{"norm_eps": 1e-06, "warmup_steps": 200, "schedule": "wsd", "decay_fraction": 1.0, "seq_len": 256, "steps": 7448}
Each number is 128 + 32 x the weight over its row's rms, rounded and kept within 0 to 255. Layers, rows and columns count from 0. The size above them is the row's rms in percent of the matrix's.

# layer 10 attention value, 512x256, rms 0.0427, rows 0-53, columns 0-127
size [102 103 102  98 101 101 105  99 100  93  99  97  96  96  93  93  99 103  98 100  97  99  99 103 105  99 101 104  99  95 102 101 103  96 101 106 102 100 103  95 100 104  99  98 106 105 106 101 107 102  98 103 100  99]
[[155 114 119 137 138 134 115 121 121 185 174 148  92 110 127 141 161 139 118 135  78 155 146 150  69 140 187 110 140 156 145 119 141 139 101 127 187 115 106  90 115 119 171 113 127 115 167  83 112 133 146 153 115 118 132 121 107 123 128 107  98 149 114 161 143 104 125 118 121 172 117 128 109  94  73  99 116 144 115 180 117 157 109 191 107 130 121 105 120 127  74 136 169  99 156 240 170 127 134  62 136 165 116 128 109  89 126 151 101  86 159 163 118 116 170 129  99 111 121 162 143 115 170 187 139 150  90  88]
 [144 102  83  88 143 111 148 104 202 140  78 172  72  82  95 176  82 146 133 176 196  75 121 117  87 151 103 156 120 135 113 142 156  56 125 105 150  94 116 140 202 110 148 105 205 122 111 118 152 138 103  90 145 100 146 142 207 117 116 107 134 122 132 115  91 138 118 184 144 170 163 138 149 117 115 106 122 110 156 125 187 153 155  91 161 137 103 173 125 119 167  97 155 142 201  88  79 181 134 163 105 137 123 129 205 108 148 130 128  74 106 142 118 117  90 118 145 114 144  66 129 126 135 109 106 145 159 128]
 [ 80  52 133  81 114 174 196 161 165 130 153 129 130 188 144 125 113  81  98  89  86 147 136 159  78 112 154  97 173 134 100 135 101  88  73 108 143 179 102  97 176 109  78  60 139 111 134 126 124 124  83  99  82 162 127 115 147  87 120 125 121 153 120 149 128 114 113 159 138 177  75  87 136 122  54 129 161 146 169 119 174 147 176 101 107 114 142 131  71 153  98  64 186 105 120 160 115 120 105 115 142 109 168 137 101 167  98  96 160  96  95 151  86 187 191  97 150 185 141  59 127 149  98 154  71 121 130  96]
 [150 162 101 147 101 128 109  84  53 166  70 105 144 105 113 151 128 192 110 114 143 102 171 133 206 125 156 111 143 112 140 116 134 144 105 146  76 104 165 132 150 169 112 119  98 126 100 137 143 152 135  96 133 100 117 126 149 159 155 126 141 181 141 135 111 115  85 170 135 119 151 121 129 116 194  91 186 166 112 190  94 137 106 164 193 118 156 135 140 146 145 158  92 118 112 120 123 101 132 109 153 178 106 174  54 123 195 117 100 162  86 129 143 141  71 159  96 110 142 170 158 138 143  75 138 176 165 133]
 [111 139 167 104 126 134  97  88 161 157 115 136  89 103 160 157 190 142 116 103 132 150  97 122 126 154 105 140 153 143  98 142 116 117 161 104 102 107 122 123 180  96 102 164 157  83 133 181 107 131 179 127 182 172 141 145 127 154 122 124 155 139 105 146 136 133 204 121 142 123  85 118  93 121  55 130 114 152  87 122 193  84 182  74 130 165 210 152 123 116 101 134 158  62 140 119 134 183 142  82 133 112 194  80 164 107  88 107 147  67 172 138 167 135 149 135 154 181 125 120 132 156 123 147 108 131  98 147]
 [103 124 142 173 171  60  41  71 132 110  91 123 130  71 172 108 123 145 169 142 136 163 131 126  77 132  81  68 120 181  99 158 130  27 156 137 127 134 124 168 109 141 147  44 121 138 144  38 139 105 129 164 108 131 134 158  58 155 185 122 136 120 134 174 128 101  86 150 121 144 151 100 110 110 160  79 119 163 156 119 160 166 162 161  96  57 135 130  70 195 119 135 111 104 146 137 158 137 119 107 115 167 140 142 136  81 120  90  97 138 161 141 149 128 136 168  82  99 139 103 151 168 115 133 181 160 105 111]
 [154 149 100 182 106 157 150 141 139 124 178  64 121 243 126  59 158  74 122  88  54 164 197 116 198 134 131 117 162  93 178  87  59 178 152 102  85 146 130 117 139 157 120 172 122 144  94 100 161 120 121 152 134 111 110 146 167 105 156 118 141 138 164 125 137 128  88  91 117 180 197 131 127 129 151 120 143 117 164  90  92 174 101 129 158 121 101  80 118  94 111 119  90 190 142 151 149 132 122 130 100 128 116 155 108 102 138 137 160 167 120 152  95  95 100 111 100 131 113 138  90 145 105 109 114 126  99 184]
 [178 169 161 129 156 139 104 127 141 185 131 178  70 159 111 174 138 116  83 129 124 115 127 119 152 103 192 108 129 110 100 107 149  42  91 100 149 138 117 153 141 135 199  95 148 112 172 124 133 136 115  96  53 117 155  93 124  86 126 114 144  81 123 208 185 164  57 153 118 165 100  93 150 123 136 111  79 133 148 155 108 165 142 145  89 117 100 138  74 144 152 149 126  99 178 154  82 147 143 162 115 164 108 119 117 119  78 145 132 116 121 149 107 160 172  79 174 109  95 145 200 107 116 106 154 187 126  78]
 [119 140  97 148 106 140  93 120  64  81 116  95 122  94 159 118 148 103 178  16 178 158 134 144  98 134 160 103 134 109 154 133  87 103 132 134 149 135  90  97  91 131  96 140 136 138 156 103 134 109 108 169 106  96 116 106  79  96  82  92 140  40 127 104 147 179  85 144  98 181  99  66 127 107 142 119 129 176 126 165 146 128  53 101 153 126 123  79  85 135  66 109  69  65 116 149 129 118 145 163 161 107 108 193  70 128 130 121 127  89 123  86 169  70 137 134 134 105 137  78 114 191 141 127 151 194 130 104]
 [148 123 143  88 166 146 127  82  60 177 141 103 112 148 166  88 131 140 148  63 123 145 124 143 126 123 158 116 159 118 117 133  85 174 112 131 150  97 112 151 118 155  78 113  84 153  78  96 171 157  48  82 111 131  86 139  83 155 106 109 117  88 158 101 168 109 104 148 143 145 140  66 164 107 108 147 134 127  89 165 113 133 122 106 126 140 185 123  92 138 100  92  96  90 109 133 105 116 145 141 157 121 174 117  72 126 165 120  99 106 135  67 153 151 125 131 152 112 180 171 138 108 144  87 126 157 123 146]
 [127 182 165 111  94 100 158 210 174 141 122 215  60  88 147 151 134 147  73 139 131 117 120  78 139 115 153 127 129 143 119 157  57 111 101  96 141 170 111 129 184 133 152 154 168 147 199  94 131 150 152  99 126 194 164 127 140 150 126 123 111 139 116 184 145 120 125 184 141 126 110 123 160  93  66  90 123 162 130 172 145 110 179 123 175 147  77  94 119  70 204 132 169 135 126 114  78 143 134  87 109  86 144 173  93 140  99 129 177 148 167 184 169 146 164 117  88 141 108  95 193 135 132 124  91 138 116 127]
 [160 120 118  82 122 169 156 164 120 120 111 111 105 115 135 122 110  73 180 167 113 104 125 121 140 164 132 153  87 128 134 149 149 111 103 116 197 100 129 128 149 163 126 162 126 200  91  97  62 120  83 160 168 110 131  86 105  64 163 151 144 101 138 141  90 198 145 124 150 130  66  96 194 125  86 146 149  73 185  82 155 131 101 108 141 137 100 174 140  93 126 132 124 153 112  60 129 100 133 122  71  65 127 117 147 150 101 135  79  84 128 119 136 156 127 109 175 148 124  93  44  71 184 166 122 109 171 182]
 [113  89 132  88 168 146  89 105 117  55 130 122 174 156 186  93 112 163 145 127 128 127  94 125 135  97 132  85  94 146 139 132  87 178 120 168  91 163 115 189  74 193 130 116  87 129 155 128 131  98 141 175  77 135 125 163 128 151 163 128 131 116 133  91 143 111 100  93 111 108  98 102 112 171 119 127  95 121 113  99  89 111 106 147  77  99 150  86 134 140 106 120 153 110  93  91 196  58 143 153 134 107 127 181  41 129 143  66 112 136 128 106 155 119  95  95  93  86 182 172 112 198 129 151 163 182 157 128]
 [ 84  94 151 140 141 125  89 150 133  83  61 168 200 123 167 136 117 168 107 142 168 131  92 114  72 157  70 113 112 162 150 140 113 213 193 144 135 114 142 158  40 176  81 170  70 114 155 127 135 138  93 120  94 127 133 125 133 176 122 178 150 151 135  50 130 125 144 141 148  45 130 127 124 199 131 149 143  92 108 121 132 140 169 116 214 158 126 100 188 102 126 133 126 143 107  94 112  83 129 131 129  69 143 116 108 121 161 156 151 125  95  96 140 132  69 119 104 133 157 150  64 153 168 129 148 105 143 128]
 [171 143 128 158 163 106  54 127  96 124  71 171 168  37 150 125 136 143 141 136 161 145  78 115 145 193 158 121 129  72 122  96 149  70 122 135 137 108 130 136 150 133 166 163 130  61 171 165 137 152 141 115 148 127 146  69 149 128 156 134 138  91  99 113 147 136 244 137 152 160 112  93  55  97 109 103  67  89  97 171 107 143 115 197 147 155 174 142  85 130  92 158 145  78 144 123 120 169 108 124 134 127 161 121 169  95 109 152 160 111  91  90 122 127 170 160 185 142 149 134 163  80 199 143 134 117 178  94]
 [126 109 141 100 157 117 144 117 148  85 116 161 127  90 137 117 108  70 154 167 126 147  71  96 115 149  80  96  91 117 144 114 147  75 141 140  56 184  81 151 114 156 178 139 148 136 159  66 154 112  96 101  73 134 130 104 187 149 119 159 146 118 120 146 106 191 209  88 121 169  66  79 167 121  84  97  81 104 115  40  82 140 113 158 115 125 138 142 157 109 145 107 152 140 155  45 141 163 157 109  98 113 152  69 190 144 116 130 117 117  99  74 118 113 178 102  99 115  89 129  85 170  66 136 110 147 151 131]
 [126 200 170  85 152  77 128 183 115 165  99 140 159  74  96 119 139 160 109 183 135 139  93 104 124  86 122  94  99 122  96 152 155  96  92 179 162 152 120 180 156 146 195 123 170 122 159 137 112 149 145  98  68 166 140 103 102  69 172 138 129 168  95 100 199 166 104 167 130 129 111 164 137 118  76 138  78 136 149 139  70 134 111 179 140 136 138 137 178 153 127 186 167 169 145 129  94 181 123 159 101 126  74  95 161 144  68 174  95 141 164 129 102 150 197 120  93 139  85 156 184 117 144 128 155 120 150 104]
 [175 213 167 128 118  80  69 148 160 193 117 144 133 124 176  85 140 110 138 181 138 100  48 121  66 128 130 159 113 127 156 113 120  91 150 105 118 108  98 114 127  81 184 161 169 134 105 105  97 126 111 142 152 113 137 201 159 201 105 126 127 131 116 180 139 185 122 138 145 186 142 146 133 117 131 124  97 115 134 105 124 115 151 126  66  92 103 162 155 124 195 124  87  88 145  75 126 179 132 130 126 146 129 166 167 113  64 141 117 142 147 123 118 178 154  65  96  99 150 146 104  51 167  75 102 126 151 138]
 [122 135 116 120  85  79  93  96 122 176 113 143 117  75 105 137 143 150 130 141 163 104 110 131  94 145 134 136 129 136 109 143 161 106 118 106  57 130  99 113 187 141 146  84 125 137 148  75  89 134 116 134 125  76 138 181 137 175  84 129 134 118 131 150 113 170 192 135 126 169 125  85  96 112 106 126 130 120 153 190 177 136 139 145 136 124 132 139  99 112 111 155 117  87 177  86 145 135 168 153 128  82 142 111 167  94 128 140  93  67 163  32 165 142 139 160 155 101 195 137 121 134 124 146 126 153 105  67]
 [146 115 173 133 141  58  82  79 116 133 143 162 111 116 115 115 147  75 105 153 137  81  62  95 156  90 150 163  82  80 146 145 128  78  81 115 126 184 154 196 115 147 231  69 104 139 127 126  80 124 142 128  65 126 167 156 158 151 101 131 117  53  97 174 113 171 111 153 134 109 158 147 143 130 125 131 133  83  97 153 109 148 118 157  65 130  38 138 185 123 169 133 120  79 159  80 191 146 112 105 122 133 170  92 159 136 133  79  92 121 139 117 163 132 122 150 134  68 149 155 133 114 134 148 139 104 145 131]
 [ 61 100 107 147 118 150 149  82 140 120 159  90  82  81  64 123 158  33 115  73 116  47 142 151 149 123 159 112 168 125 118 121 179 106  57 107  82 116 163 116 103 114 169 177 112 193  60 126  81 125 158 140 101 122 115 134 141 121 166 104 127 105 108 126 142 192  70 145 113 122 158 160 131 131 131 116 154 185 158 147 114 105 145 104 145 149 102 146 105 157 117 164  99 143 146 174 137 129 162 108 151  97 157 104 137 195 136 150 126 204 168  52 145 120 195 115  59 133 109 160 222 154  90 160 144 113 119  84]
 [156  71 151 113 175 127 187 144 188 131 145 155 138 119 129 107 130 115 105 117  96 111 110 113 158 242 116 144 136  95 161 116 112 129  80 116 130 125 108 167 164 148 108  69 132 106  94 149 127 128  59 124 141 113 145 118 113 163  99 152 140 154 122 197 133 127 161 138 151 113 108 109 142  72 106  94  85 107 172 112 118 134 141 161 219 120 169 151 103 110 155 106 127 110 151 140 178 126 123 119 118 108 228 127 104 141 130  74  30  33  76 130 173 114 142 131 136  80  55  99 123 113  95 129 112 157 161 159]
 [ 75 131 132  99 126  97  56 117 114 108 123 144 117 136 108 132 130  87  70 137 105 100 153  85  99  76 122  78 128 121  88 135 145 140  98 147 151 152 104 147 109 142 127 131  94 125 146 107 128 134 172 139  68 157 147 178 127 134 141 100 138 169 111 149 171 119  99 119 118 177 111  97  84 172 142 195 175 150 119 176 134 135 196 108 134 130 130  54 183 163 109 167 125 128 138 124 135 108 143 161 170  60 138 150 129 135 112 116 156 134 155 118 134 136 176 179 164 124 211 110 158 129 173 174 122 133  67 154]
 [135 110  84 153 168 131 148  96 129 123 112 111 152 150  98 136 113 213 136 168 102 155 134 148 138 161  97 152 118 168 107  97 111 167 145 129 104 128 178  92 149 132 128  97  75 105 108 148 123 110 177 122 195  93 118 133 178  99 118 116 136 169  99 127  82 131 168 115 149 154 113 147 103 109 106 103  75  90 118 109 105  77 158 114 149  98 152 142 175 128 115 122 155 119 111 118 124  70 141 134 129 227 125  86 117 128  42 129 168 144 121 127  90 131 115  85 121 128 148 235 120  90 139 131 112 117 148 106]
 [151 115 122 131 100 126 203 161 113 184 139 123 108 149 139 148 116  78  89  92 136 112 174 141 149 128  99 157 135 141 132 185 119 193 113 119 176 106  97 155  95  60 121 128 167 104 131 103 113 139 128 206 134 114 152 142 130  89 117 120 104 181 105  86 210 101  96 160 140 130 110 155 147 126 156 115 153 120 143 116 132 230 124 146  83 157 107  93 112 121  67 135 103 166 143 209 113 108 104 165 122 100 147 158  83 128 107 144 123  76 182 189  71 146 139 127 142 118 149 170 177  51 191 105 154 133 125 139]
 [134 122 152 110 114  90  72  44 141 156 110 103 139  68 101 134 160 135 120  89 155 136 113 147  94 112 190 109 133 101 147 167 131 126  92  98 104  85 138 137 125 150 117 129 168 145 126 120 132 173 104  73 161 146 144  88 122 145 116 166 115  71 106 140 139 133 144 182 120 142 188 126  87 135 119 104 130 102  96 142 172  79 135 112 117 131 148 129  92 166 132 105  68  95 166 155 119 128  94 107 147  97 110 125 142 114 132  54 141 146 107 118  51 122 137 190 192 222 166  86 173 135 137 186 112 116 100 109]
 [130  98 124 153 116 150  98 190 141  99 146 112 140 178  94 139 139 133  73  71  69 122 104 127 206 143  71 126 139 107 124 132 111 137 146 150 120  90 143 103 108 130 127 177 101 112 112 118 158 111 121 203 151  95 133 136  62 121 111 115  96 126 111  85 149 114 160 120 141 109 133 158 147 131 231  86 130 157  93  94 129 143 172 160 145 100  61 122  73 166  73 148 156 174 110 194 126 106 130 142 209  90 101 170  52 125  54 191 173 169 141 149 127  92 130 148 141  86 138 162 129 131 174 137 130 162 120 146]
 [ 72 101 141 181 172 128 115 176 111 167 123 114 148 127 146 103 132  61 113 166 127 119 135 129 225 186 147 145 102  66 121  85 123  86 124 134  78 148 127 132  60  81 146 143 117 146 106 122 166 134 155 128 130 159 136  98 155 144 170 181 142 169 143 107 155 159 143 128 124 116 144 123 110 153 152 142 119 217 174 111  58 120 136 136 114 134 113 175  63 131 105 140 156 145 114 167 153 167 132 136 143  67 168 110 171 168 116 139  66 111 130 161 105 104 107  79 140 124 177 125 113 126 116  74 162 153 176 135]
 [129 147 102 107 172 107 169 121 104 138 172 114 172 218 171  61 144 141 178 104 120 113  95 126 156 148 148 196 118 140 136 103 106 193 129 121 106  52 172 119 140 114 162 177 122 115  75 158  91 137 118 127 164 120 103 133 118 168 118  86 127 175  98  77 167 175 158 136 144 167  54 165 156 142 153 117 167 102 121  90 117 153 157  86 108 149 127 131 144 115  57 143 148 120  80 113 140 166 135 157 116 140 139 118  78 180 105 126 144 127 145 105 128 159 130 101 142  69 116 205 117 109 123 132 117 129 133 157]
 [120 115 118 162 202 155 143 173 135 129  91 130 103 134  97 124  90 106 100 208 149 125  80 103 113  97 146 133 138 143  95 162  81 136 133 126 192 140  77 129 131 171 135 110  69 136 193 131 146 115 119 140  45  95 133  79 100  57 141 117 153 117 123 102 154 126  73 136 114 109 103 167 109 147 204 177 138 114 131 173 133 186 145 128 139 140 127 124 106  92 149 181 133 104 128 129 119 154 149 119  63 128  93 167  83 130 153 108 110  85 131 127 151 105 116 104 138 122 144 108 135 161 159 128 154 115 167  99]
 [133 127 162 119 118  79 114 137 197 160 121 146  94 166 116  90 134 137 107  88 141 128 135 123 110  93  91  94 135  80  93 149  87  86 124 119  73 137 133 120 164 129 180  99 156 155 140 159 127 152 144  69  83 168 126 110 140 113 134 122 140 187 118 142 162 154 166  85 116 201  80 118 118 104 103  93  87 135 118 101 141  83 168 154 138 126 138 138 137 165  62 148 141 148 172 175 155 115 158  90 140  72 170  88 127 171  41 130  58 112 138 117  62 185 169 133 144 101  89 122 163 210 201 141 137 127 114 132]
 [121  83 147 157 164 113 153 183  59  94  99 181 122 130 164 144 112 116 145 150  82  96  87 129 148 125 122 133  80  96  90 131 169 130 104 111 147 118 159 128 163 128 190  90 115  93 139 126 102 137 123 141 102 146 144 140 117 171 121 151 125  95  75 159 115 132 138  98 163 128 138 118 152 143 116 136 180 153 122 115  88 122 169 115 108 129  83 137 161 157 148 136 177  94 107  90 165 164 147 144 181 151 133 167 156 101 137 128 102  57 195 165 118 158 157  55  89 121 179 163 127  96 129 159 143 135  64 153]
 [153 140 105  86 124 154  85 126 106 194 123 130 152 121 100 115  72 157 143 135 158  83 176 137 154 116 138 126 122 126 105 105 195 155 146 181 128 118 129 145  68 115 150 135 143 162  76 155 143 127 130 121 157 195 119 109 140 182 192  94 152 133 207 146 160 146  68  46 138  95 121 111  89  91 133 159 161 127 139 114 154 122 110 126 137 137  94 108 132 130 195 170 106 166 128 162  97  73 155 151 161 109 114 177 109 149  70 166 114 142 127 150 115 133 128  34 139 149 162 171 124  91 148 151 140  43 134  83]
 [ 98 125  82 132 156  85 129 162 195 177  77 141 156  65 135 161 150 206 131 202 132  60 160 131 172 157 195 128  74 124 106 142 103 124 114 123 174  92 100 113 112 140 116 153 112 151 148  97 144 140 173 144  80 145 111 112 114 160 152 143 129 113 123 102 158  98 149 167 123  19 125 159  54 124 110 146 127 114 147  84 129 153 119 148 133  99 106 158 172  81 123 174 122 126  88  77 119 188 101 111 100 100 133  93 119 167 135 140 193  94 129  86 113 130 179 132  95 145 173 128 104 114 153 115 131 106 158 176]
 [115 143 121 144 178 131 118 150  97 151 101  80 102 157  80 151 131  89 106 129 159 142  68 141 158 109  95 134 155 108 110 155 145 137 151 128 195  99  95 153 157 101  88 150 102 118  85 111 131  95 103 121 105 101 143 163 121 139 113  95 128 122  88  99 105 154 111  92 121 172 117 171 219 133 145 211 145 134 190  99 151 189 101 178 113 141 192 107 133 113  97 109 123  66 141 142 102 185 163 124 115 135 183 114 149 141 153  90 112 135 109 143 117 130 101 132 106  98 112 104 125 138 114 140 187 162 161  95]
 [110  79 107  56 168 155 144 156 120  78 156 138 138  93 103 108 114 173 102 164 160 125  95 119 132 125 109 126 126 129 163 142 121 164 127 165 191 147 103 145 169 105  50 166 152  89 104 167  96  98 174 166 113 153 175  95  81  93 147 124 130 120 132 126 119 169 142  92 124 136 161 104 180 144  81 129 122 134 144  94 147 158 165 111  87 114 172 108 105 100 175 125 111 166 141 199 115  80 145 110 171  53 132 137 105 138 170  85 141 122 104 141 137 182 116 191  95  86 143  91  64 122 138 157 161 152 123 178]
 [ 97 141 106 110 124  86 137 136 176 105 116 113 127 142 134 105 125 215 137  81 132 139 110 101 173 142 101 132 200 140 158 110 156 137 140 114  98 112 160 148 109 132  97 174  89  94 173 190 129 140 127  85 157 124 127 154 164 118  92 110 123 136 127 148 126  76 163 168 141  78  91 162 116 113 140  82  52 150 125  81 184 135 171 168 124 106  89 177 131 112 106  84 145 172 138 158  88 114 141  99 179 138 188 176 184 143 132  68 123 118 196 148 122 191  92 132 130 149 116 137 136  94  92  98  82 109  96 132]
 [ 99  78  74  93 123 173 159 164 105 211 159  99  93 138  91 113 113 132  40 172 148 101 103 107 109 163  94 104 169  90 125 137 114 132  89 124 165  99 110 126 194 116 155 144  82 102  83 100 119 127 169 149  75 125 172 100 155 121 142 130 126  89 121 157 155 111 104 106 133 148 157 180 211 109 144  60  88 154 144 130 134 202 135 159 148 140 144  96  97 108 110 107 130 131 140 174 170 118 134 147 145 132 199  92 105  95 125 131 144  81 171 170 145 172 127 167  75  45 153 123 137 113 108 124 105 165 113 122]
 [ 60 147 158 127  66 154 162 129 116 103  89  76  88 144 151 148 134 101 117 115 172 122 130 137  79 105  83 121 159 193 106 138 122 138 105 128 121 181 153 127 187 141 152 103 118 133  65 151 141 112 106 232 137 108  98 161  76 167 166 117 124 196 130 135 119 122 212 110 126 135 112 135 152 108 109 130  84 200 175  84 123 110 101 109 149 159 107 126 141 177 145  98  50 122 129  79 159 129 136  74 176 124 119 148 150 131 180 117  82 131 146 164 120 140  95 163 164  96 113  88 171 195  82 129 144  96  78 113]
 [161 186 156  96 126 202 158  77 154 125  66 142 123  85 117 191 125 102  75 146  68 132 145 105 136 189  93  89  97 168  79 149 104 167 129 132  90 186 119 119 165 114 142  64 122 180  90 143 135 132 126 140 114 122  97 106  95 193 147 166 124 102 158  73 154 118 142 129 137 122 131 155 128 153 135  88 155 156 152 131  77 133 136 127 124 146 117 119 124 158 177  87  59 203 108 101 144  93 156 114 144 138 113 194  60 163 136 163 104 119  82  90 186 137  95 161 115 111  75 105 116 178  81 148 129 103 113 144]
 [185 153 103  94 195 113 166 111 110 152 138 118 144  85  85 119 128 141 147 141 153 126  76 191 147 107 123 123  88 124 142  99 128 123 180 177 116 166  81 129 119 143 140 177 139 114  98 160 155 119 182 124 122 161 146  71 125 156 166 108 122 176 150  50 145 145 181  96 102 183 170 112 152 162 108 117 217 148 126 162 115 112  79 122 152  91 126 104  85 150 178  73  72 110 145 143 163 162 156 153 126 176 127 130 143 122 235 143 139 104 118 135 173 118 163 159 111 107 146 183 159 121  60 144  74 149 141 135]
 [112 101 161 168 125 117 176 150 112  80 103 124 174 159 189 164 142 128  99 193 124 105  99 138 124 208 128 153  83 110 150  93 102 154  63 123 168 127 106 113 141 101 165 182 112 131 144 180 153 143 149 194 146 127 108 117 111  96 129 129 123 233  81 131 123 137 133 154 123 114 132 113 118  91 139 121 205 148 130 141 117 170 117 115 158 135  65 190 129 184 109 123 185 122 142 133 169 113  94 125 147  92 127 158 179 134 202 102 140 117 149  75  84 140 155 110 101 133 138 105 164 149 108 171 109 118 123 169]
 [172 176 125 200 146  80  83 112 138 161 147 169 134 194 143 172 173 168 104 136  98 161 136 148 127 131 137 142 144 120 117 115  95 124 139 129 136 104 105  88 109 129 114 190 144 157 190 124 135 140  88 116 136 147 120 134 148 120 132 172 149 130 160  92 114 116 102 123 115 223 146 140 101 107 206 128 192  93 123 138 188 162 154 124 130  99  99 137  95 105  91 137 144 104 122 100 132 125  87 155  72 135 162  56 135 145 196 168 114 143 144 106 100 195 176 173 136 157  92 134 116 135 131 126 169 161 118 142]
 [120 191 139 142 134  50 151 157 183 132 128 118 111 204  77  80 148  83 124 173 151 106 129  95 137 149 158 116 137 160 165 126  99 121 171 110 122 180 129 118 154 140 144  79 116 120 173 158 188 125 114  84  95  95 153  80  50 193 131 180 124  99 105 159 116 163 106 136 140 163  59 168 114 151 160 203 159 127 185 146  25 133 114 123 120 141 121 174 188 148 151 113 165 108 143 110 169 111 120 119 179 115 149 135 142 140 197 135 123 151 143 131 125 180  94 108 145 149  78 113  79  94  73 167 106 150 137 118]
 [192 207  92 195 158 133  74 105 156 101 157 112  85 117 154 164 164 128 130 123 131 126 116 146 141 113 184 112 114 147 115 127  59  78  85 116 147 140 108 136 117 168 138 167 148 132  99  94 112 148 137  50  47 118 179 124  73  94  89 143 123 117 127 135 115 171 123 151 119 143 129 123 108 153 146 143 148 131 146 137 151 153 144 104 147 145  98 110  72  66 122 179 100 101  91  96 131 192 126 178 101 130 130 145 103 129 122 175 128 160  77 112  66 174 152 189 131  65 132 159 149 106 106 113 114 154 129 113]
 [205 152 120  94  93  55 107  63 126 142 115 175 154 108 178 132 159 142 198  82 177 142 137 143 137  77 132 123 153 129 148 138 183 155 117 114 134  64 162 132 101 141 112 174  79 190 157 105 120 124 143 138 155  56 115  78 179 125  91 119 119 128 140 137 122 116 108 111 151  68 138 136  79 174 110  83  82  46 118  81 148 162 196 144 122 135 113 152  94 107 111  92 123 121 138 156 118 158 119 130 163 158 119 177 178 179 171 103 120 131 113 133 134 127 108  96 164 152 128 103 182 141  86 124  73 177  87 112]
 [144 100 130 196 106 127 106 169  15  98 164 131 127 133 192 112  99 121 104 165  78  86 121 164 162 166 146 131  76 129 124 134  95  81 100 103 111 128 101 165 128 145 172 114 134 131  91 179 147 139 154 125 147 142 132 149 167  80  93 128 105 154 170 156 108 151 163 160 132 168 129 139  91  92 194  85 171 139  99 119 117 113 110  86 127 134 126 102  84 134 110 167 150  99 138 105 170  72 154 137 155 126  93 129 121  20  89 136  97 108 120 124 127 153  90 167 140  85 159 196 136 156 155 131  99 100 115 115]
 [ 88 111  99 150 126  93 115 181 157 216 166 155 162 106  37 153 140 158 164 144 173  61 171 136 130 177 155 122 102 100 168 109 108 158 205 140 125  96 115 124 133 132 123 164  99 147 105 144 156  80 126 151 103  83 113 149 117 116 119 175 122 110 127 168 102  99  93 127 129  31 139  96  57  79 137 125 106 106 175 146 127  68 103 148 126 134  78 181 120 111 127 171 146  83 126 183 120 146 138 149 140 151 101 125 100 129 184 146 196 129 115 125 131 101 153 148  93 120 108 167 100 128 104 135  61 143 113  75]
 [101 134 145  89 120 206 125 125 139 169 157 147 126 138 150 155 149  75 112 147  79 102 149 152  72 115 116 130 110 173 147  89  67  91 167 128 120 128 141  93 150 128 157 145 134 136  47 142  97 131 102 181 139 139 115 134  83  55 170 105 139 155 110 143 128 112 111 119 142  80 112  55 119 106 147 108 164 131 162 163 192  95 125 144 103  83 165 117  66  87 136 158 125  72 130 126 135 119 150 109 167 160 114 116 196 140 164 156  88 166 122 139 202 130 106  97 135 198 143 127 135 137  95 179 146 155 159 194]
 [121 116 146 103 140 161  90 200 156 183 201 118 133 137 197  86 139 141 110  80 125 134 113 126 119  43  79  93 142 126 192 127 110 134 136 119 130 106 150 114  95 168  88 104 131 109 113 143 121 116 143 104 142 104 118 125 117 104  45 144 125  51 128 127 134 149 150  82 130  83 106 134  74 109 107 148  59  56  84 118 152  79 180 142 138 163  97 133  87 151 105  96 171 123 125 156 109 135 127 103 110 103 160 117  77 153 138 190 146 111 105 107  80 122 118 153 165 133 158 100 122 178 150  93 115 130 127 128]
 [ 89 160 179 172 120 124 134  97 112 163 124 162 159 173  86 179 115 236  90 132 116 148 159 130 205 162  68 131 144 137 146 122 151 163  84 103 110 146  84 107  58 178 161 173 125 138 142 142 167 140 150 102 147 129 179 131 152 128 111 113 154 144 137 132  67 112 145 109 115 138 133 144 122 161 111 135 144 119  80 138  96 175 111 158 136 142 153 114  92 127 102 127 115 158 119 137 186 138 149 132 145 147 202 166 184 136 145 145 137 123 150  88 148 174 214  87 144 125 144 110 116 108  94 144 135 151 115 154]
 [ 68 154 150  87 112 113 142 191 194  39 133 124 140 161 100 157 118 142  96 128 177 120 147 114  56 153  99 131 168 130 119 150 129 115 159 135 186 182 111 138  95  88 121 155 148  86 115 160 126 125 109 125 115 152 124 146 148  94 134 117 127 123 181 144 154 108 148 187 136 146  90 143 178 133  55 185 115  69 141  58 208 120 130 103 179 162 114 149 143 136  96 148 133 142 135 146 106  90  89  92 120 119  81 144  55 157 155 153 111 126 136 141 121 153  81 194 147  66  66 121 140 133 112 144 120 134 123 116]
 [117 132 149  76 109 157 183 158 118 122 106 124 137 144 133 130 108 163 143 113 186 133 118 173  90 187 164 100 156  95 187 153 105 105 117 115 117  42 117 146  53 172  57 192 161 124  98 105 119  86 137  90 155 126 112 145 191 110 131 146 116 160 107 183 143 147  90 165 122 135 181 127  87 125 137 137  95 123 172 129 111 141 129 114 136 122 102 108 144 146  48 117 100  62 139 188 154 174 138 143 200 113 222 223  95 130 190 163 118 119 159 146 107 142 151 160 131 110 146 146 190 148 133 158 142 191 100 120]
 [165 152  88  72 160 103 134 169 183 180 114 128  91 171 104 156 143 149 136  90 103  80 148 143 111 153 145 117 169  79 148 140  85 116 108 137 147 103 118 117 136  76 112 164 122 106  76 142 124 123 115  88 103  96 145 199  88 161 206 145 139 159 108  88 147 126 150 109 137 112 112  99 111 176 144 143 175 138 189 100 140 124 150 145  39 110 135 107 132 168 180  84 101 155 111  93 137 152 114 130  95 165 146  85  44 174 163 123 112  85 146  69 172 174  81 164  90 105 157 101 141 137 128  93 116  94 138 184]]